{"norm": "rmsnorm", "positions": "rope", "rope_fraction": 1.0, "tie_word_embeddings": false, "learning_rate": 0.0129}
Each number is 128 + 32 x the weight over its row's rms, rounded and kept within 0 to 255. Layers, rows and columns count from 0. Numbers have three digits each. The size before them is the row's rms in percent of the matrix's.

# up: layer 9 MLP up, 1024x384, rms 0.201, rows 496-541, columns 192-287
# down: layer 9 MLP down (transposed), 1024x384, rms 0.23, rows 496-541, columns 192-287
# gate: layer 9 MLP gate, 1024x384, rms 0.206, rows 497-542, columns 192-287
up496 105:092122131133136129122080102148149141147106086140135098184101096161114089107138075109111135142122136106123145145153159125142093104111094089104103091149115153090157092140151177093125104141128159058172118152192033134149130163049108152135159157104164142139186129136096132136139135126125147129
down496 104:111160093169122120118068099124143124140131151150147128102119118174089196143150123127115107125132082133095120150170144172143155120107118130161170139126121173110133154092161140119119134098095090095198141076167090167091123107154128165066059122143101115109143142122110084107107127124179071063
gate497 105:127140111116165135156136150180101081134126076131126115160175094123140127125160101101073140093118104079123150150089103115094110097144152192102087145128047153111199102098069122145127148124081147101154095156159138130094137077143126116160141117152067123200203117090057119074139142131104132104
up497 109:119134145149097101091085155087050180133112132062173137137104100148118104116133095143084107091112088157117108143138090171164125108102133132124079144133139130060140111196174129149151132109144122124138128118134140139120142173108136083080187124104054116102143093169091122124083150123117084089
down497 103:145103090112136121183140130143088102143103166126138119138122088111158109082099132138145109172172163148131163142148089106106157107107136205157096147141172086090020131125142113151173077107088090054154093146154101060147152165167127178111122210162114148132130128177150122182080156119132126094
gate498 108:071171117166191131112163101148037146153097092159120126072103223147133139169135113117188133175135130078165138141147125120145141150109208140133128115155085156088172083129082161063126155097157166131113105164153087145148088124139177166077137142198120196131141105170149126117125115157094127112
up498 106:151106139099148150104193102117103108116141114121150164127089081118147129164118107109112180134156071158165120161151160103144122148146136129133061152131109176104155052188115114184106138109138119227169091090098095038195151139183119125151110096110094125156124133110095220075089115129154108137
down498 107:106167090187120163112129143141150129097120152128130157074097156136155152129148113211091115139161076154144088132131156126160117144168128116106100118123096150120136150141109163133193158113120117171092163165104093100093090108052115074164149116077098114100143030183080124089153169212156145114
gate499 104:108166070137129161177105156134110074160122132176126106086116117113112100170164132110129184129134102094124137109146102160113111106104078115106146119110144155172144168111112151089140165123117145099100142131154117126094102129137100129116191155106116090128130091115178125096127119114117102125
up499 115:123084123167095094105095036135077078065077102138107184122105113117123171072127115148149110178151141090111188190155153099114145110134152157127118118159115195081072130145156060174127094088186128134123063162156130078108112078112090137073137070151052141110105138131037133096164166122163102070
down499 104:107114145156121154152113036125152094170073142123108156095151132116123150105108122116126148147100150145112083093159124168120115119149112084184099082144182152178102168114106104067150058158120136183127108107060100119050132183091099182136142143112132111070126160143083137042108113167144129160
gate500 104:117146096136105143119118125110154207161173150119122124123104119103124170140186162103106079096120174163141171097133078141124081154112201118134153110153124137144182088099139163170119105166142141101133196120180147105112072133108180131090107157156106096067133092167184133114149119082106127068
up500 104:150060171091120154091194142113109103099152146151138167155082118135110089106126151112130107110173156109084130154118103162156140137109112136093134109155144194158126124166113116097166139167109041146115136071179111112123230141150075158138188137106136136157134171090119107153081155130101114158
down500 104:083117119126088144103135146161125139075066209166124153145110107157113122037148122107099133144109140076133123083090067173138126104104147105124102123054137150123147118150069148052100129142102073165148152184122135127106116154129119123202127130093193119126122093126105140169104131166096103127
gate501 104:147089105121148137114127114134104144183119141088132172115130107097136160160097154166174163103093141105108131181115193082129136113091187133100108115079156118145106137072125147165086181124136092127126117075139097169110055109134114110155126078121181145114137112116149124177076168095161111107
up501 104:103130125127103145099100129089067101110114133207074149179054149091159118094132090097145075111116152108154108137127132114223141197136144130166144107149095151088154083143153099096150136102154109084173152112154160071093164094076123143187125170069097089134095118068137144038140148148188065180
down501 097:112100149132073200152123206144119157099114151157127094188088107123127084086134132098091122068094161146163140075130076182157105155130138176160106152108115077079169097145113131128113107117089142091185066161107138135125147157152115077090095082177138108150141136094154113114122144102104116101
gate502 109:165183119130097063114081148111203135126141144071142125128094079111100099069132121102089126120108115128136130122133148162142127139133168193150108117078150155091089096088149115131101104133120163180096096143142118147153102121099131109171130153165113134100117155084126122093131103136151160067
up502 108:149125120118129132138162121099127078092122066074105105091149097086149151112103124090126126082110087105126137122130093122055062141159078155155136148130100126158123225077128155116148144131184090094141163089115159084095157153107144148115048117120087145125146059137143070164129157146142136139
down502 100:175106144127163187143126084108127210100065085127114120135065113148181088125056163107141228167105074116186081127171156141097194141147128088132105141156085146122168140156169140160115131145134088114151150103180148114145119084121078113127131096097099169064076170131122141140175116132174097144
gate503 107:092064142153099067133135144135053153104076106148095096124148148121106159177108088130106175084089137091096108176156148169157126129149075144137149143154172109169170103097080104095113111119082074100191124113116159133137098101107160165101154129111133152131141140108102161088169099102143091141
up503 100:152111115121093148083086094167152102108064139135092103136100144103080134083115114076065166115120107099067132149139135142148154155125090125068144145099139095147117108177197106090124091156142109114140150133186094121110149105119106103086144090077105120188174088089147169156073091072137158187
down503 100:172065086122103108213148141144164044057074089100124164111161143146140174162134136082120178094110117155141099149172183143137135110146107098142115138114156166103133146121106140167151193151061123157154119138092128097111104050023123147159160161167121148162122113109083060122145083116081096142
gate504 109:159118136158163177088142109140113188122120069118174114112177110111191170117163090120181082108129137126159136114056109142134160107120128131101147072105096116145112135070132141091149096083106095155069131070109086080137182120096115135070127157109076125163141139100122126114155117146175098117
up504 102:105115105084172061092160171100135165121163196136164146137105120124122185166201162106116065124119099133122161157103155106091194087145125124144159057109171133122139107141107120102135089097147136131163053158109169143131135217090126140110159153122107154079060169152048147051138121095129128122
down504 099:101194152168070126134093136091133150111129135138149124110128093168113128163171082160161163204156149106146110140124151138178164127162094137101149117146146116082111166151192105117141159127107163097166165156116130136133118168169134116129106101157180078130133141104098142123127112082140144175
gate505 113:139114141077152112091157171121136114092130142112105104189147120070139099093175154149074123119144142091125156145138093113127136118088126162191095161105178054156126058124143191138155146107147200125144139086139177151125142142158147215100135149111159106089177072128163097115163143115171085107
up505 106:167148126139139143101169124136164123077115118105139124115167121136178156144103129145115155173139123179131123076140138100094148135142146126114169097153111067140138122125067112138097120168143144125136130155071075127122139114097141083112109107096124130102154189133171136115115161111115107084
down505 115:113165144160100204127078114100144121147084131103169083147092151098132162105194135181148088143118103087173131159138130147126131095086169120087106150066119107171075113111103111143115087141099088146087152093132107142154140148100066135038135176108116113090209163186165112135124132121131111115
gate506 097:100157203185134130147222161081105102112115133135155083107048088099125103167087156122157181141118089165131123097118114123123135130080113106092115108176116154126129193113169111113159129099132117116092125114023162093135126150163149134133139116171176074177104114117118150137087122178151104108
up506 097:172165107182103121153077103077130145163114090128143153136090122095100132162071084092166120098139159110123150098123115160181108111072120162214095179072083178097114065153158167147166094107116101096110099161126122169099121207168204140202194204102151104127124164086118129161177131116058130180
down506 092:130169097147164116135119162116181123139109122096162117152127141155123163149123152050146126153150143149120129070167136115145147202154139137136131060155105126186145091135097157118112083167099106063118155132132166178164105184127162116144105217127141094134101158130140134116118132122112197126
gate507 100:092170158141140132139100162125068134128194086084080102143100116143009090122149095152131159134135106130164104087155149117188062137097145119129160171145072081094100110129159141125102096110137139128098084080203173155168135080097090120125140111127165129134122137120155097146104098119091085116
up507 105:139098098111134151124179181124205113096105070146097130129124126155102078178097124178162113155109160080193097158102141095143113139124119047113152241125140130113135110120149101122124122060141188138143092115174195118141135094108098140109146152109110169098119111066098113122112113094148135096
down507 102:128115137163060149131168202138150184123142140139145083148112141153140127091119107191127109159089130183126126157158169092097082105125073137107112176119209155095154167166129083111090139037128121184084082189126142163166094123149166117170152169081130111147148099110132124111187127098125168073
gate508 098:117107090107117142141189142126101160200139080060123068169142129162119134104105080124111116139092060160110115090125149120170173101147108159145114091086111122163120187117141128115101112141114157133125149155125056121118116090155080123118154097142154183145127108099132105154168147127140133153
up508 102:155140101057188126118085189127169126132153186088212167074097131107113155145087129094090128125160179106152159112125073162111144134050123120133160127118120118141171118114107133128154154160149077116096125111126133155138111075089120124181164090089133116148078168106121101078112168068098091176
down508 100:122087131117147148138156140147191111105115144180122101088139109104121084109150112135153050139110141107123192086178110141141112119151141135127119121076162112156123134103102170126112147083128121131150180146141146133191130154101075153189114152092122126168095159122151124194096133121179129108
gate509 095:075151154119137138085072084139117152142051134117200098154099105105106142111138124160133118115141119115183204137119129133099119142142108125117110167141090147118036132082163130165187038133166029103063101105145179128152144111107099129141119108185160134138125149161175117141125106125106136120
up509 100:136098107158156098131179179130079113072172129108148100186088123121123148106105195201164145080168141102128090099046137117137112048127126173176141108115126134121124140081114222150139181089124130131108141149106142161123105152067177053157138156062114144128127142193109158075136102099125122112
down509 101:152117092086109136109153144140148110074098136152119130136126147110093099197145110054138140159074160106101173142116086091145168132104162111107154142176137096089127180191086127171124142084158161094059104163146097177105146137129102131141109125101120114117116130162140146169123127155156094142
gate510 105:125145104190142128139125125136109145124123073117081122143171171116114119153058108117096075094097189212118144109107138161144154160174131182144078170172119124078097151177151119184143113183139167113149099076072096146100112111129125123126169134067134115145169070185116136137183079157158109142
up510 101:174157169079119086108115139156121116098132134169146157162183120122149130133137152138082113116177121100105160105115122111104123178169145172100106147153108136158082140184176153132176118186115117118102121159089107150172118084126109176132060120117183149081070173180158131117146123060167115116
down510 098:080135135095139163140122122114133153106175137156101095078120153092085143085122123139119186102171154094070107166153128085075081046084124088201172089100090110084169171129160065128113116132148123102137120115156151085121113171124163076070107120130189123158136134109126113073106102166089128110
gate511 106:100189157148127150131091141177118106117103162137109110110153151159081062170159167126112157121193107071118091114106107085082146176117148127085124134094136147124092176095168128083108058171157133097126118109162114150126174083080183161089141168153135125073133113187143189154160115121144102152
up511 109:074116079128135109144139118159155122061173199120088097100091144166139073178072111077154078122169146163159172146114088102189133124153133128122131143095103125107117123173131121135122131134141100140129155108107148095111090208160084083132048123122150131146098106109154165100076083073108110097
down511 101:129079111100152107165129145120123141137111127102138165126162136148152086177083141083157076099129169122129149190125104149137186208152128112137142162127076118129072116154146122140174081129082153133139128107198174103038134148122189113116161123166121183089088053124107078124109117070104161128
gate512 100:117105093150142122136113101181131186114151154187135158099093164119131193048104117134101124127093104118111149184130112114100110136146127144140148138152084159075167120090119133144091119128148080109105129166100108127139171170128117154153099159152100122125033142165170134121140135102091117108
up512 098:111146147171165145162140129160181071131080113130140167108161095136058177119147100159108096050075137083081169173096123073045208121074134107087137153153148119103115111102180081119126104086157114154117041116129114096112173153108151099140150064099126102134086094146179167177164125106126159149
down512 102:134172107121081196118136141141144141163069122086051068144127103164140087095138181086170087102135173105155104159153051096184129142107151139136094100105127102049111104105136159115095147138100064121164203057075148129149146100123135100162143135167128159092123158095138107155169118133156125131
gate513 101:100061048142140147150149103158163143093109107043109114118126158127132121099160119124096178187094124111108151150136130099152155093126119159121120168167084105052104179142107148137103119141108112127099138088124109087182137144112095153134174050167116184154128135189088117124123124138116105152
up513 099:129149103115174215094091096195187155096172072084134070136137118174105111126061111104168125153111133200128103131064169130158121088180114152134113158159095116120086091133130135066161115121159112166106150107122151143096148122071105175138126073155176095101161112147118153117135161120142070099
down513 105:094129164110149109147060107136142086088100115135145136117165110104109096142156133157109158124121122158186151149068112169152119071129149150149145114173082136166100177162140115139114140132129140180060070114184096121169136118148092126160114102126078109096139105142094115071140099113140176134
gate514 097:155112161098107149116109143219121135104133145138164087125102132105117134151125100185129145133090140182110118114135095101105120143176167137080173137158103123101149108124125158127101144102151102122103120136101188099106185138063158126103165108113158141156131139098071088110045105165069074152
up514 095:152137148074166158139114183138074125046174132106120173101142130165113160149102132144131138105121120136123130166167077051110104173121157142101206110178127085092129061113091148079109151073134112121133091104167110101115112146150151131155183136110176151165133131124109113097132185206148081172
down514 102:091068132096110149136151138153203074128128110031122143142160113093118131143168058104180180167103142128128172087139114159148109164130191122149098099121114145104180136083118138072124141116109103121111149115076156141140110047113169164056161101155065179203106096139111087152123138131151099144
gate515 102:071068129093122113085124073110106147149057126119144108176150110112115119115063141086121142094103071168128104109111084119125096112120177115078132135133210120120143174123119076126092088132111135099144124095125139103160156123119145175131128151110201126117125171160120108130121060111129098069
up515 104:104175061110098133152166154068158149128159113126147126093148080119086095130088103132102134115130068145090157082143148100078170107122108167103122143101196129084214095094114122095144122098093089107120125148143151188108104141141178093170119060115117160084138128154118184150120246116129100099
down515 102:122075123142177194164138117132128127139147149169132123124102125166191207129112070125112170139141192148102134143117151106081132112153148114153151136103148145143117142096152075162131167076153105079186085170155212101110106089171188143101079131151129128129143137124093162131152112161115113122
gate516 091:069142130164172112117048147147089143078118131106108095123138082114110083187156125161167183130075112097052117077155092127167212136117166162095151087153147154139086096144137141114188190136102139112125101140108132117141167101167074151094126061157147124118185122112129162139109082115161114145
up516 096:177145081132125146096129138134101054082201164132160182125167165172140165121117105109100058137161131056154132116172119157078110116107119114081119098140148113138202164108140101149133095132167167214152142109135169190086104159131160130147093118128092096113134128111127124141123127097147145086
down516 095:131139132093114101139094082123121121121163103173145122121112088095114162088131108126148060093074126176128156146125154135079134159111098171098125137132163132140166148087157135152110137137111127140133094055115170157091096147077081157136161123106132123093105107143113137023156160133109125150
gate517 103:132092101112125167161104180093116152105137185123175131124121115112159070104099144116204091143163113122147188140101149110070157141098198100121104114140142107114078151163178139124097146158109111073137145142150108125105120084155177104158147162095104133079113115084173105094066130143109135142
up517 099:134102193128141090132185143116206146148111108144109214161088152178108104161125170047056129108153137115204149115130103113119113136157069140099132143092124117158102136102155153128149091126155068115099109048186115094121081118103091146172151151147087153195123137166181104131142130155141141186
down517 096:201059092177106095111157076160093129145194143068150142137117137153099116080100151093156080168138058072180100098113071158069176119176122153172158178103175097147154152073101107121114089117067057141135061132175142143074139113154175196127199117126093140095093133110094157150151128148124095108
gate518 086:088141106128093113120111105154153170091137161141136171093158128131138084059181052091153108147163165140128153113152062099106126109175099094110093138125143108124103110153096153114100060161155146129082135172191099134118083126146140206158116062122132197150113052174149191177104137143087079126
up518 099:126151169141229150079165156097125050127146098117124137100133124128143178160065155156101128118080135156132090155143161149109125102173102161131145132113094108117131143076112138112144193096153140146191142171128122100125165146062144144106136154150111152087145105136138087071143142074195167081
down518 105:176143084111083106118113157184145167169095159068106120133130182058124128123104111144185144136122115092133179136166109117115133137101091202146104144074150129138145116165147085127118063140152134107027179078162109162129114077220109110139126126139091149170119138106140159151090139151151160087
gate519 103:113099112146140141144092081124181086090098123131175211094089122153087088191087121172092118134163131115139126167143155187144120143094150146175098138179133098156113151125132144070136101175122132120090121140142073088050158071169142128074074163129112132137120148155149134066147084087104139142
up519 097:159152172113174159151103154161081056159129129140167159209114143149140109146135126138135131180151094102104164160140158118137190133092152175160147113184106144115118138174146128035133113160109162116118173142112099165115137115179110119076123107124078042141120098130125093114121134124114119152
down519 101:103169160160099087163147163090117129212103131156108191135080148171108168131169124125081076161175145073122118102134127126122131077114111133128109163155128199150103135138108134117188162115084121160140197124120059154072189131123154077103082095095105055157124150130187084174147156081163110078
gate520 109:131126133109168186148164147074115074149135144152113094159124144102184170079096153136112163156110117090086072124092110126119129155099141141120134204069181124167150141093104158078164138127091151127158178178151121101220126108121181149171119121154165068117122087108091201113143128145158103096
up520 109:110102067104167104063063119088118135164121156101127072172079095178172103078112077128094111140126118206161183160138105068142178102161146161134128142210106136148144157171135146156138055172130149069134097125124164071193085107140120144094135147142140085107081123120087146100143127151126134094
down520 104:161113147128182105120092118116198130147147103146155106125161080144107137133143101092173153178115131096133086140201114173130167106108123150079129194150140086111079118183095132117102114150127100143158090168140110069078134119165154130098185118116166094126085113101142122138136125149162147127
gate521 095:146109207177078122101101090131110152103157119134098139151120167112091134093154113081152119139154110131147100118111211146130151154089154171182174104129157140115168086154125099073123129139174141099114119080161074179141064194123109166114145121186121137115174137090120153145112158115158088102
up521 093:096108088109186128122110111155022167169095117126185118139105186095115098098141127162149131155109126079088120143167127107140115152035126115127158095130077142104089084118193118087112138085135181147132131119149147132116139147128109157032087135086163087121138122088144170149136163117149176146
down521 098:113061159135066126121134152090134164141126111124156136114144104137142152135109148151116124112117158119127090131178134076179132112115059148134171125114083119143084068138126133093146139118128076159120109141115078114173084154097086110142112175145150115147149166119091115186136153124125163147
gate522 094:228145122143110129138141084147103127119130130114127165170039099176131132108137133155108147111152119124158120085101150096102080111080093147153173082173110181121123098091135150128135086129121131158088086125116149134169112119113192076127141134107201116076135090058115083133100076121159150106
up522 089:066160114144149126180102155153136094151104127096127164150110143115073136124145116113171095103147126164095137119109085065168094160150095040090112128127108102126128220086098133155092136106128106083126116171187127074185167132123133181101169165128122127085116128229093116106157122183088137141
down522 096:164163142075104191152148161139113135056137151140098127143103096136118110112098084098137111138100091094104130171103126097103106082129077085155137150117086140140153109086151137152080194153087153105120131114108224176100109086185112187095083156152168123097140118100089098154165132139163117156
gate523 093:118119110141164114214142101172042123133152141127097081188146122158089163127079150104190108160084120115064124109120155106138232158121177127196085144106140142079170185153142153150086156117138185168116161112142165134139143124146110127118163120087173127123115100162129145123206150106087117164
up523 100:105145104140075102100161129147160112095118075156188138139095153124055163171133104138155125137143186142107145141100145219128140180091059166112162040149152144171135141147094120177165075166093120181184110133118174088161098102112133175091121097157130135156135177120095122147102076077143128175
down523 099:128136152080143145107123194162126159182128123166133142139135143152103113175160158178180099157122113063127125145094126089116130112165104163115168117108073104105108151076154131130241125156166141134168094110195206098186173075169121131129142168122092171182071093136111164071151092160094103119
gate524 113:107153092156143136123196144112136111173114128147116245114170125172117113070090108146177144102075111199134123169111119128121074086114124151164163120153116140148110074204116162124106141115103137156151115130083182077143166098130112193150153119093180136114147093098120071176179168163130093111
up524 110:155117143133165109158137136181122097194176158111108144172097079087142152055129188093122130085110141164119085171109077178157134123149141119106124139072126110074152150145133047089152087129108105102149148185134170148148183162088148065122094131140150129110120127121108165151154113083111155152
down524 105:159074136189189140125122135138189156165146152108048119144175091168100107109117165063095069077121120096104163153191114122095175179153112120179100106087104126117106162168125197122156150158143096126104110089077175145085143097191122134151135147132123148181124090111118129126172157149092147102
gate525 099:133119165070159109115136117116124149104118078152143159092152127126113074151125131142180142073054128126116164118153102139129127106078144102131134122057165076130101068101121174128161103152161114120160127154063115081110132122105138103067103089117114077105122107097164141130130102153180082136
up525 106:164077061155124080110128142124178184104124082064089144087087094110116074142156115190131166154120067146113135227085089171165119137092109136139142089117165120090100082148166126121115115045153128136179139102101095109106160135121135120170169120156133164106120155171115113097099124075100126143
down525 095:187146123158106079155150132188153144099093160146140104153145171081105102141100129103106139140187122149067086129135145103135154130122169088089171113111155154130098128106092097094087147163119046134092173126129135175094077140176082149101114120115124177119080109154123091165099154129122145183
gate526 091:105177158121169100120122142126113152117085126101101153174141158124070150130105120157151173092094111110120093104137096136126163126122117126087183117084148170117116128094165141139084093147149115163149143123062115116134138173130171139173148159140120110119194182158088105084142124127153120127
up526 102:121144105080115080123115144183157100165165140105170102152101173126180097077152160120139175112139084099141159142138201168136134088108105153120076092160241121097126107201101107162093100103108093103168137091150129155127129110115126145165188148189124169091148096162105176208175104160110150175
down526 105:066166124103063144124113111158113157120159132116143076126169147160133137143151115111104146156098099107106144109095187153150042099115072135124162098176141103163186133145105124107128148113117096067124152102157111113070111097189108173132148170134156076173138133136099115168064172193136157038
gate527 104:068146106125134087143106149106094121159148130164188094137052144181112103172156142134133162161122134148126188087172103139112118136159126168122097120184123183069202181138134111120151124139130099118142133178151155160125200131171189179143099111102108147099117091236105107150118196068066119104
up527 106:144095148129115149082080116084148141080151129148099189151106106050088091145172142138129093109137145144147108156134137137108109153118130141101119161136095119114131133108154087124132096107132161162105114129165136107133150161171116152112100094126144130176119128102084072111151146104178147107
down527 108:105192128120113164074050116142152077185091127086066204178175091098085182187127128137165107130089135104148096100145161078117159113143131151162051107105115033128119129169104099140158114137107129105171108092160133128129183148193158183085152175171172159155124148118109105117207116110110118128
gate528 092:156117132115105143180178119199112165109101123088137075111177176105128145162052062164115132145101141176152107143094160164183105106099148150152159161115162140153119147065157095176128140099130124127145152117142098084104094156114158072155112134093189169136145121041077091073137194152127162163
up528 105:098127131147147090132127160083143149117085159117175089047118191138182141131116093122102132072118172162159093162135201069157125134097154098133139140088069119135115135158132177168122094106092108148103158096092116138083131086127157086134095120152164112118100072100085125128192178100124098091
down528 099:119180147125101166205098121180075134195145076130147181070140134125160111135115174130104107137131111178106110139124140122123124150048163173105160111121111071114151118133180159141160229121157170128135109171101127110112095145111152120145182194098163156177109109064111128087085110122179089116
gate529 104:121128068135081143124149113123104182139120125120129128148071117084170108204124097112140138144151129155089137129055117104109114088137067108094160178128146123098173130115127129112134140111135116077125155099043123166111124039160142083095092155169192141137075091172161137174112084117121108085
up529 102:116169187049096062101168106047117148141056168139115104138139117117106123160124133168200116178147135137132114088137172129118139072116163138153134115168107165076169124154133177152062139121162136118161083149092179167152136095093158130109148167127144155117078170102083129165149170138188171158
down529 104:107069112140119095116112134157113092112189161083113176138213100133101116122108099183127171144112116134179148126108112135142150114127129121155144130103123139110137150091122122172176147121213095110124141116139130188157101142148124181098160147125110164093114111101130133104159139109099156202
gate530 100:110079086075151137126138107084147115185134113098079159142113131179121119107123198157064167110060116135157107212160111156123122113143098164140158111041176163142101113147126117117181114103108123123093118100081121153159084084082132088150137123113142137095129146093101103062196070132158106124
up530 101:119125169162169164134172153091152092160153152077127119134177080122168125161127177073131162152139118125127147171145092095142093129108143124134062118148151130136064137136090156122076125125094063181162138111165046113183157158144112099145120182145091107095152138163131174096087070046124164159
down530 100:042074089112160167082152111114118153199130122206115168123102118148150059063159107120117134161125183135078136154149158161139070174159159214160134098136158120152113110145194162090089127114166119093089125074159121123036136110130114154154188135108082099137128111119162140112121155096101122078
gate531 110:186129134135064105159172154136066103171084120180123119123147092177160096103105160130180146158144086151107136162186078095151120075110126122144146087169158146120141078094157136133164137094119184150068142152180178114083129103158091129137057102131144162058111111065137123110170160139107138122
up531 111:167113128134110214122042102130142148123092128172101177093170153096127140131160172109150143176107129168147167178155121126150176089097085136120087114112175140157139144127162123180114086080111144125113098107150126147141182093165163153130193090106153082090143120123162106080124110160080135109
down531 110:022091122181131177132071114117145116142187126090161167130112127111081097156121181103166112141127117097164151158118136115159150181112099097182132143103148132099137126110164124073059142127143143146164123161181096109120095184112170139071152126131170190144118103119165132144109051181083137147
gate532 099:105165078138186121160165165117148084102169073044101156086126144096066131093145173151116114134164093090079177138175174104103114107092110200139149150115096113158100095094194149133125064152191119145085179148155129064083112145110216114175169092119073138140104122102121130113107116159100107132
up532 102:099077111102159130141145123125139170168099120151137137106148161096085078096142117138138128174165204155120156147082153078114164086073168145098064117147127185170104072129101145077051077109132143136120128137093160140187144128119141091158136124119125094145144102145126131113172155075193110101
down532 099:130160136157148117074117077092130104096134136112120172153136157169134134097090152185164143128108163094131126142119078102103122128141167120115167108137173134139129176145141079089129129173135148117134075059215078129140125110115132141136153153138170133098158105152109166092113213122140102151
gate533 091:118098142173190161142238149129137101101162115129165162211124131081151075166122125140176108115112115158154103162149129135203129126088112088167088158109155144143133130205083124134086129083077096191129098144089134069139173144092127081064138143099151176164097118070119144084083142133121116062
up533 097:133115155089084184145135129139134092118134120121125167104192101084100119087138147195157170147127123091090155190130105140164115100126019113105146082092155127154098115182160180101109149105197083114159161111147151104158128060106147145106092062113131113160147094125118170123069156127110081154
down533 094:146101086124101098108110132107122184139109168113196100151110159110155150100090133153074045146181128162149138149188134112148086130106156119174123144107132150121135078085137115127102107132119177132166136089128146096088114124142109186104108156145123127039147145107091149099161139101113168095
gate534 085:118085088115137093108151151096148154122139082188099094109099101115177095155150072102151115165174134099127146098118095211088121159125153183130136100103089113125111094084085066156117128146066180150082152124138102148137129104184136153141108060160112138134047110099113125092198129089101129165
up534 093:150172122110131151111154099112100112076072164085115143158120167145088095141153141087178136150098163098144160160178057162123147108171141066084107144162102158132181089135144140070144071172105139086145097079117127108152156144122139138166143117129119108124107148136166147078103147175161153105
down534 090:043186091117093154076109155128100157122162165195074102137102145106080120068120108107143118074154120068142149130141224113074118109136149089147095126104109186142191152160125098080163132088116166121085158093085149088155102161163129091094107099169050136128171132125087128180078130126103117098
gate535 042:097089094161144082069084146165132091161146142117138153154103113171103197070153143146140112197132143107147128124147122151118143143149171110122156145096119141073123177102113189147076160121141151166132106133117176109112158146110038084117161118116148097132138159110109106149111109149107154063
up535 044:176071156126062147224135136118074119079096161083073112142096129114174182084122199136092175153160115138092169112114162108131158156116115171114153142157123172111130110177113144077073170117142163134107113098141152103130124098158116140097149076123115105098085141097115166154137134126154113133
down535 046:128115151110122147057073147088139176111175142125082105092117151089139109115143145165083193123156102109136122088080154142196125106135106149112119123138136128099109160141110151159146143132150199166182132126118127149109147131050055136126134148104090129093130149206165145137141099116135172130
gate536 105:146162085119108156099122124177152103148139087106130088213116170146104137151126092183171210113134118085149180151159080131124094124061101146106145167136093084103172140133194142078107126081142134103142153141170087146133135089113122172107129150091119182131165135146161154170126136094144092130
up536 101:141080105093085114133142139074171204075123146069064108100185099168131127117136097095103116115182097087136105191140201105140175131159163142149119150128144078075150090120057069114160015136085142091119157165196107127159131130098151192136110182130078137125092112111132127136164168124106167164
down536 098:132070108130153099154150131104133093097053146164148080152188133101150146050090138096152140157156172170153144139136145184155134167088119164106112165138132143147100109068105090099106130148167150155120079098144166110205131054158135117094152128145056110164110116164156104115123068119103101135
gate537 098:155191097105117102117151140124124112109155103100091145096200156115088116154096084093142146125158118125131141062121146128108094068142114131164160080103191064162137183140117144130133100165110109136133077138164144158107130165138107181117131095162084120155134175120120135153164121172141050120
up537 099:140184109173132170106160117131095084103198072099138128173124149134154092149213169056194136189160159108156154105146126126087169152160147168122145119178162161133158079122116151121053107149096130191146110147121127167115088096160160184152080132111045090148163194127124154110102125127196166110
down537 102:170144177125189151136120100135150151086107138128123141111174164187170175119133104124088126147117095111146141138141134121170151149121119116118130162094075111123066153094111154097154121117076085110115114146136189150083132183106160115144100092128127115129080143204100154139186105109140079171
gate538 097:171137185141018077127098172150133104086108144137110151155060134086118149141149103144134085103122100154109172174104146137157126136154110118117094114111109146156113122125177115178096087131109103118117120163136116176057185115109110111096151252116113121110120130100071134086121103086134178126
up538 099:085095177094106183076055152129103190112099078143104098114185086097131081090092051088112075140133159110111121144079132131160118155123101171178133176132159103129101110102131115113115123161169142159153141197114168091121162092139156139202171146120131128142134179149115071171155141143103116092
down538 101:122085164082097168137097168139165120146103105121128104169132097084111130141109108157144084113133119139117094164087163161141149136193061132140131134127053178140164133129093171077164116133152154134199187140122087107112122166153122203089150086171127103115066091152131117178173147167139060102
gate539 104:135176108115129075097156146102092101115123131108088141115066186117156154125140117128151101156134089112103114083138150125142147198136144074120150138121130144102121132109154105104097179180185102032178182092140074096099137132145171088139156143115196151172117085170167125156145186111179074119
up539 113:145149126153119063128151061169157155156075066129113091118210113178176188076177118115112096117138036100128092121169141173148103156107157103106120106147123082117126113113118139122093138139168159099111156125062111146142145095138155111144096134152090154065120099099121110055107113151132109108
down539 106:142132148188132101142098045152044185088128148138121190059111154134106155045082090100098100150139149061116205099149057058097105150065130166155148125164133134176099130135066057109114149122108137136142145138155151107079123204142103135078128110095162135087180153158113151061131124103092157171
gate540 091:126120126188094107160099085130104152127086137123080121092145146063107112083140107144159182120151141120104171205117172158115119105185100113109165064169122116071159139132161150076119156167128160127110134157144131065129126137185152120140131150101125202171100131152086098190142098136193120103
up540 095:109126104119077136117128152154144121148112126074152146100077136154108172164160106140116111127049144128148093167158168157126090175142111183135134132122122181114120093119123158128092160106100098113141149060104170183151043197077167108143115180133131116187110115134198069106158127172131147134
down540 094:225183118203183116118159104102164096163188162176113143185106104147156198163164152140111209112122138161125134130132119137159164139112160114133089132088107131099124113142116198115142157181102132128158146134129135144171105131178158167184119167093123178065110156177128130178136182121081119089
gate541 097:087118211136124091113074081134114155108150100088163110119133125115124097144166146150166135095129167151158122162131102161133146151174181111081113155101070143134082209133110131130097104085111107097136071147108155123125063126163154139144128074074122171111060117127120145100154080149149117092
up541 090:140154135138152085115104087150111140192139202092089108127147108174201086117145104113134069199112115146076147067132189200164147156096164120077077086109059147127147166148103098106096117162146102131118124123107165110130081109191141155120082083105159176158136168097124122092140177093099097105
down541 096:094165146119169095146101140099125117170122111047138127151174210093107114123130172056152116179179129158135091115114115165138156097157096133169136168181074089087084220177091076112134074174106090105093140160154088124135145085116135082090111096091167093073128141152126133143137102131140167199
gate542 107:181082161140114062059140143123150139052121090120100188157114168094139184074161102164164135067200146134091110105120147105097093127104114115069156075190162123147151086125137142174139105161161190078153141114179130134103159138126067156100148156162091105212114152150147197110173133135166130147